Weights of a small transformer language model.
Size: 15 layers, vocabulary 8192.
Architecture: LayerNorm before each block, learned and rotary positions, biases on query, key and value, tied embeddings.
Training: a variant of SOAP for these matrices, 537M tokens.
Each number is 128 + 24 x the weight over its row's rms, rounded and kept within 0 to 255. Layers, rows and columns count from 0. The size above them is the row's rms in percent of the matrix's.

# layer 5 MLP up, 1024x256, rms 0.142, rows 282-306, columns 0-63
size [104 108  99  98 102 102  97  95  97  94 117  95 100 103 103  94  99 106  94  98 101 103  97  94 101]
[[113 145 155 103 170 164 159 113 105 148 101 125 138  97  97 122 118 133 132 135 146 145 165 104 100 137  90 124  71  96 126 104 110 131 124 178 160 103  96 137 101 132  93 137 124 129 149 139 116 139 110 172 103 139 134 114 136  89 122 134 130 144 139 155]
 [126 130 108 146 124 120 154 167 123 136 120 160 152 134 172 133  86 177 127 141  71 173 109 152 141 100  96 132  92 147  97 114 147 152  98 141 153 186 145 138 158 147 147 146 106  93 114 154 135 141 117 153 142 188 141 184 127 147 121 155 108  83 129 157]
 [118 106 112 179  98 130 128 105 128 144 121 119 146 173 123 118  93  95 123 122  80 128  76 176 116 129 142 107  98 122 102  94 120 126 153  78 157  86 120 146 151 125 113  99 119 110 106 118 137 168 157 124 130 144 166 121 154 152 149 128 128 139 101 127]
 [124  94 151 175 149 111 111 129 109 138 142 159 153 188 114 122 120  95 136 115 149 114 113 115  93 115 124 136 130 110 112 132 142  99 128 124 155 114 185 141 130 122 120 119 138 101 167 129 132 147  94 137 142 106  83 108 153 115 169 125  67 154  92 131]
 [117 173 127 122 158 126 127 126 133 160  97 166  81 136 116 153 100 175 117 127 106 114 133 119 134 138 129 117 125 124 123 138  91 154 131 181 130 137 122 102 132  80 103 144 153 169 132 128 148  79 113 107  96 145 160 115 117 127 150  92  71 170 146 212]
 [133 160 100 160 100 158 108 126  97 192 143 147 137 117 134 121  79 115 115 112 164 142 130 183 116 132 102 112 137 144 138 128 148 165 147 153  59 135  99 138 143 153 125  92 100  95 143 153 112 135  90 165  91 108 151 147 140  87 153 171 132 126 108 125]
 [ 85 123 161 130 182 109 145 148 170 144  97 114 129 128 106 131 111 161 197 123 138 127 129 137 198 121 153 175  77  95 106 121 112 158 128 125 124 143 127 108 123  71 115 117 135 122 145 155 167 130 110 118 126 127 159 126 171 119 142 142 134 153  99 110]
 [ 96 127 149 115 113  90 121 171 137 165 125 111  88 162 133 168  94 119 116 141 178 117 112 118 117 131 100 160 133 111 156 123 144 140 117  97 107 122 103 159 100 115 140 118  66 111 144 112 149 156  95 118 132 116 149 105 150 142 139  86 135 160 154 145]
 [127 135 142 112 158  90 126 126 131 107 146 121 116 126 160 117 109 183 127 150  95 176 122 133 145 116 142 119 141 146 148 165  97 140  70 147 125 103 151 168 116 137 150  83 119 159 114 159  88 137 142 132 172 130 155 115 128  94 147 125 150 173 136 117]
 [ 89 113 121 135 111 139 187 148 138 133  77 161 154 112  90 113 112 130 127 117 132 170 107 140 147 107 115 119  74 163  89 134 149 132 173 110 146 106  92 134  78 119  99 143 139  85 114 115 126 112 157 144 171 132 169 131 152 164 134 162 119  98 137  84]
 [104 154 133  94 127 158 113 130  91 136 161 127 147 100 121 122  86 183 142 153 169 131 131 140 144 136 126 173  83 114 133 107 105 129 102 193 121 100  95 116 109 125 129 138 116 125 126 121 118 146  70 145 124 131 108 170 127 123 118 151 112 134 175  91]
 [147 149 116 150 141 164 147 125 117  86 136  89  96 105 151 125 143 123 123 129 135 123 105 184 136 131 101 100 142 148 133 140 116 116 145 131  97 120 176 172 161 149 119 113 131  83 151 129 111 100 156 160 108 172 169 165 135  83 144 122 124 119 165 154]
 [114  76 168 133 131 112 140  66 101 158 115 138  95 125 110 149 158 124 147 144  90 101 133 182 127 134 141 153 131 163 101 138 142 137 128 132 124  88  99 106  96 117 128 134 110 110 154 142  81  96 109 143 140  73 121 108  89 138 124 117 120 118 138 109]
 [149 113 128 105 131 104  74 139 133 117 146 105 156  96 123 147 126  87 130 144 114 161 103 163 138  72 196 119 124 173 100 138 177  72 103  84 109  93 116 122  96 143 140  91 130 131 151 108 145 149 126 146  95  95 109 131 132 146 127 131 118 115 146 138]
 [ 40  81 140 116 103 149 139 140 156 162 125 122 121 118 106 133 126 130 124 117 106 140 117 135 142  84 133 139 142 145 118 114 116 119 121 121  99  97 138 169 113 130  95 111  93 143 130 109 129 123 153 130  88 161 160 158 130 125 107 122 154 125 148  97]
 [103 133 122 145  80 111 152 113 124 152 123 155 144 110  94 125  98  89 150 126 118  90 158 154 136 145 113 160 119 139 113 103  70  75 129 100 127 119  84 112 122 191 140 150 176  82 179 141 144  91 117 135 138 136 123 122 144 158 171 128  96 113 103 156]
 [135 156 134  95 136 102 136 177  84 162 140 107 103 138 155 109 124 110  68  67 167 143 148 144 104 101 160 160 114 141 116  98 159 104 134  82 169 154 136 106 115 121  91  94 102 128 135 113 108 102 116 148 138 105 128  99 113 105 157 149 112 136 135 113]
 [134 162 131  90 135 130 107 174 153 145 153 140 109 152 110  88 132 114 108 122 137 108 196 154 143 121 108 136 146 144 116 156 130 120 103  97 157 102 181  87 119 155 180 142 122 146 131 126 117  76 132 119 125 118 151 141 155 112 119 109  97 168 156 138]
 [119 136 138 187 135  91 110 138 107 104 132  91 117 123 116 135 145 141 132 163 113 137 128  93 101 114 126 119 116 130 105  66 138 120  97 129 136 124 111 135 179  86 152 125 121 138 117 111 156 179 156 157 152 148 120 126 134 119 141  95  95 131 122 163]
 [147 112 139 121 120 159 135 158  80 127  78 148 151  94  91 170  90 168 158  97 158 164 128 152 137 179 129 129  82 150 161 123 102 100 120  78 155 106 124  59 118 162 139 116 114 130 140 113 146  83 138 167 107 151 113 143 127 124 116 136 141 106 136  65]
 [159 118 140 132 170 124  95 115 135 112 131 119 157  92 113 126 124 141 134 115 119 134  85 138 149 150 107 136 121 134 106 122 146  86 138 117  79 100 118  95 145 135 120 130  84 162  97 127 108  91 112 143 154 113 164 135 103 156 139  87 101  86 139  93]
 [ 99 139 151  98 114 109 146 134  72 167 167 147 123 128 110 151 103  92 154 127 133 142 123 132 146 122 143 100 137 133 141 124 119 150 118  90 168 117 124  97 102 103 121 162 114 123 123 122 135 147 117 155 119 164 156 109 105 140 191 155 123 137 153 112]
 [161 128 124 156 117 112 140 106  78 109 124 170 154 105 150 176 100 132 111 107 128 146 131 140 148  76 127 139 146  61 155 162 153 155  68 158  90 147 100 101 118 152  86 150 152 147 143 151 125 162 126 114 121 159 118 106  94 123 150 102 109 147 107 107]
 [142  99 117 134 156 168 100 160 137 134 115 133 119 178 135 131  91 120 109 105 128 125 125  89 113 146 107 137 150 169 137 122 152 133 147 135 123 190 114 125 120 129 102  95 119 123 194 122 133 133 125 120 161 123 156  82 109 126 114 120 107 136 170 155]
 [134 127  97 133 135  94 174  98 140 117 136 110 149 113  94 176 128 150 114  72 113 144 127 153 167 129  94 115 125 116 112 148  89 145 106 110 143 110 136 156 140 139 134 154 123 110  87 136 160 112 168 114 105 122 142 126 125  95 113 127 100 109 143 132]]
# layer 5 MLP down (transposed), 1024x256, rms 0.133, rows 282-305, columns 0-63
size [106 116  84 112 103 102  95  92 104  91 129  92  98 109  95 102 101  97  96  95  98 103  88  90]
[[ 98 176  91 134 109 110 100  99 137 148 145 148 139  98 126 107 118 114  87 130 146 124 144 133 160 127 104 156 132  92 112 132 119 167 125 156 146 128 129 135  87 149 126 142 126 139 150 125 133 141 153 146  96 111 130 142  93 115 119  74 174 137  66 132]
 [ 96 130 174 141 117 149 161 109 107 129 132 132 111 118 148 171 137 119 136 129 145 201 174 143  93 169 147  67 132 123  85  64 104 128 138 153 127 111 170 113 103 111 140 110 160 140 123 124 114 135 136 141 179 127  90 176 149 145 124 124 123 140 149  92]
 [120  96 111 127 145 140 117  86 157 123 139  97 132  99 100 111 154 146 110 191 127 152 147 125 115 144 152 136 143 134 159 159 130 161  73 128 138 145 146  60  87 152  97 130 128 115 113 135 124  71 113 111 135 113 102 142 127  94 108 145 150 152 114 127]
 [165 120 115 116 137  82 173 162 109 102 143 121 195 157 176 135 108  82 108 100 126 129 127 177 103 121 107 136 121 114 135 147 155 117 153 102 153 147 122 140 117 110 125 137 155 130 145 165 107 139 119 141  98 108 145  93 120 106 137 115  80 155 125 122]
 [ 77  92 118 135 120 130 104 116 117 122 146 140 164 151 124 152 108 105 123  80 148 130 139 134 124 135 147  93 145 141 154 132 153  93 155 111 163 119 166  60 103 132 120 129 150 151 124 172  54 142 103 138 128 101 159 151 132 140 101 153 104 129 121 124]
 [112 123 123 122 150 133 137 150 144  96  87 133 161 170 137 139 126 152 146 138 155 110 133 108 161 113  61 137 104 130 123 126 166 116 179 119 153 139 168 136 105 107 128 101 172 122  85  63 150 116 150 144  99 121 133 100 117 131 115 121  93 113 211 124]
 [ 93 175 133 106 107 148 103  93 119  93 113 120 148 118 149 114 101 118  88 159  86 129 129 106 115 174 116 142 123  98  86 128 120 106  93 134 125 100  74 123 110 102 143 135  82 176  94 136 123 114 158 151 190 152 105 137  87  90 115 161 152 140 137 160]
 [145 175 137 153 133  98 109  79 136 143 127 146 161  97 167  72 151 126 102 126 105 170 140 141 116 109 149 120 144 107 151 118 140 150 117 178 170 127 129  72 176 150 101 112 155 134 152 148 113 112 145 157 114 135  93  86 114 153 110 151 136  86 112 109]
 [138  98 170 100 181 116 106  96 113 150 125  95 158 113 135 116 144  95 144 129 192 103 143 111 140  87 135 136 109 135 146 185 140 122 155 107 108  87 148 130 129 145 146 144  79 144  98 110  96  99 119 130 160 111  73 146 115 132 113 126 142 153 105 125]
 [160 146 147 146 172 131  83  81 128 114 125 151 118 120 145 136 127 100 107 184 134 116 114 100 100 143 125 111 156 124 150 148 104 121 121 104 120 120 138 108 167 143 141 107 119 148 143 109 161 150 134  95 114 168 110 141  98  73 115 121 163 164 134 159]
 [161 109 117 117 134 156  88 131 128 130 116 147 140 106 133  98 149 145 128 133 150 140 120 177 106 137 175 132 126 162  92 133 130 163 101 143 127 100 101 101 120 134 105 167 128 150 123 128 114 149  78 132 116 190 123 165 157 107 146 139 135  88 155 115]
 [136 136 162  91 118 132  99 128 173 149  93 151 139 183 109 169 147 141 134 120 101 162 121 125 140 132 160 125 147 146 104 158 175 146  86 164 182 121  95 128  97 145 143 150 172  95 137 129 121 133 148 109 127 147 156 150 132 166 142 133 133 114 118 143]
 [140 106 101 101 110 118 160 160 124 139  99 135 105  96 151 104 122  93  92 146 150 122 108 127 133 153 131 116 104 128 114 180 118 111 168 119 100 139 119 121 108 141 165 133 139 143 115 123 152 142 174  85 145  92 156 151 157 152 160 134 138 132 145 125]
 [123 128  90 152 114 143 159 138  77  96  93 141 112 149  98 155 135 160 127 119 129 105 124 169 125 157 143 109 153 113 134  98 140 132 172 109 146  80  92  75 137 137 109 137 127 108 102  96 142 110 130 115 134 129 135 113 130 128 120 115 146 125 137 111]
 [119 137 163 145 122  93 107 135 139 160 125 165 148 126 159 110 154 167 138 147 149 149 151 133 108 161 139 127 126 176 170 137 128 122 140 106  75 154 137 133 110 109 125 158 115  92 151 119 116 160 113 167 169 131 177 123 132 118 123 124 131 118 123 141]
 [139  99 123 160 140 115 122  76 126 102 114 157 104 130 127 136 133  86 102 121 111 107 157  92 152 171  85 118 144 116 177 172 109 105  98 157 122 149 139 118 104 145 141 148 140 131 136 158  94  92 121 176 126 187 109 136 103 144 162  74 159 142 112 117]
 [131 122 159 156 177 126 183 150 131 129 148 108 109 131 124 144 140 113 129 139 145  97 108 124 133 159 146 125 134  78  60 100 111 123 154 141 131 145 115 165  83 103 124 133 109 112 114 138 128 132 107 166  98 125  81 113 118 117 140 172 129 102 135  83]
 [123  92 145 157 141 136 154 130 136 126 120 148 165 166 145 192 148  87 169 131 152 138 149 134 110  96  90  89 134  84 112 121 145 143 142 125 112 120 115 150 163  71 114 100 138 126  83 134 116  98 144 128  85  96  89 152 129 107 121 104 170 127 128 142]
 [143 134 150 136 142 133 131 136  91 130 128 160 139  80 120 124 138 107  95 153 114 105 118 123 139 130 139 102  93 166 133  95 132 142 135 135 166 133 125 137 100 127 153 152 118 148 153 138 107  81 128 161 103 124 110 202  97 162 151 164 103 127 108 174]
 [111 123 113 124 105 169 137 144 154 126 136 117 109 106 152  88 157 142 112 136 143 134 107 109 111  86 151 180 147 104  98 125 136  96  97 188 125 145  98 193 142  99 189 141 116 124 112 145  89 189 102 122 151 148 125 140 102 128 121 134 143 173 175 128]
 [116 121 146  95 203 126 151 101 134 120 125 142 165 107 162 149  86 136 119 142 127 169 138 107 120  96 150 135 112  75 135 115 141 180 156  93 141 136 110 133  54 129 156 136 154 105 164 120 109 182 132 116 123 105 134 120 108 152 102 157 122 138  98 136]
 [118  87  87  88 141 133 111 143 122 120 117  72 133  91 141 110 174 146 118 154 135  82 106 141 157 121 104 151 111  99  81 159 119 166 109 120 137 125 149 164 108 116 126 107 127 113 130 127 111 143 117  91 119  96  75 112 132 128 106 110 102 131  92 118]
 [154 135 164 121 122 117 133 113 150 133 101 131 107 143 122 133 100 113 160  84  95 109 124 115 136 136 139 129 147 112 136 142  99 109 144  88 148 137 172 172 129  90 190 101 157 126 146 103 154 151 149 102 147 122 160 132 143 117 120  99 164 111 119 163]
 [157 144 158 129 131 116 133 108  97 116 152 138 151  98 131 123  92  92 125 158 143  96 133 135 115 121 130 148 110  83 151 142 154 154 162 141 129 119 168 152 138 139 118 155 150 136  78 138 116 149 130 139 131 143 129 114 118 136 148 141 117 144  74 136]]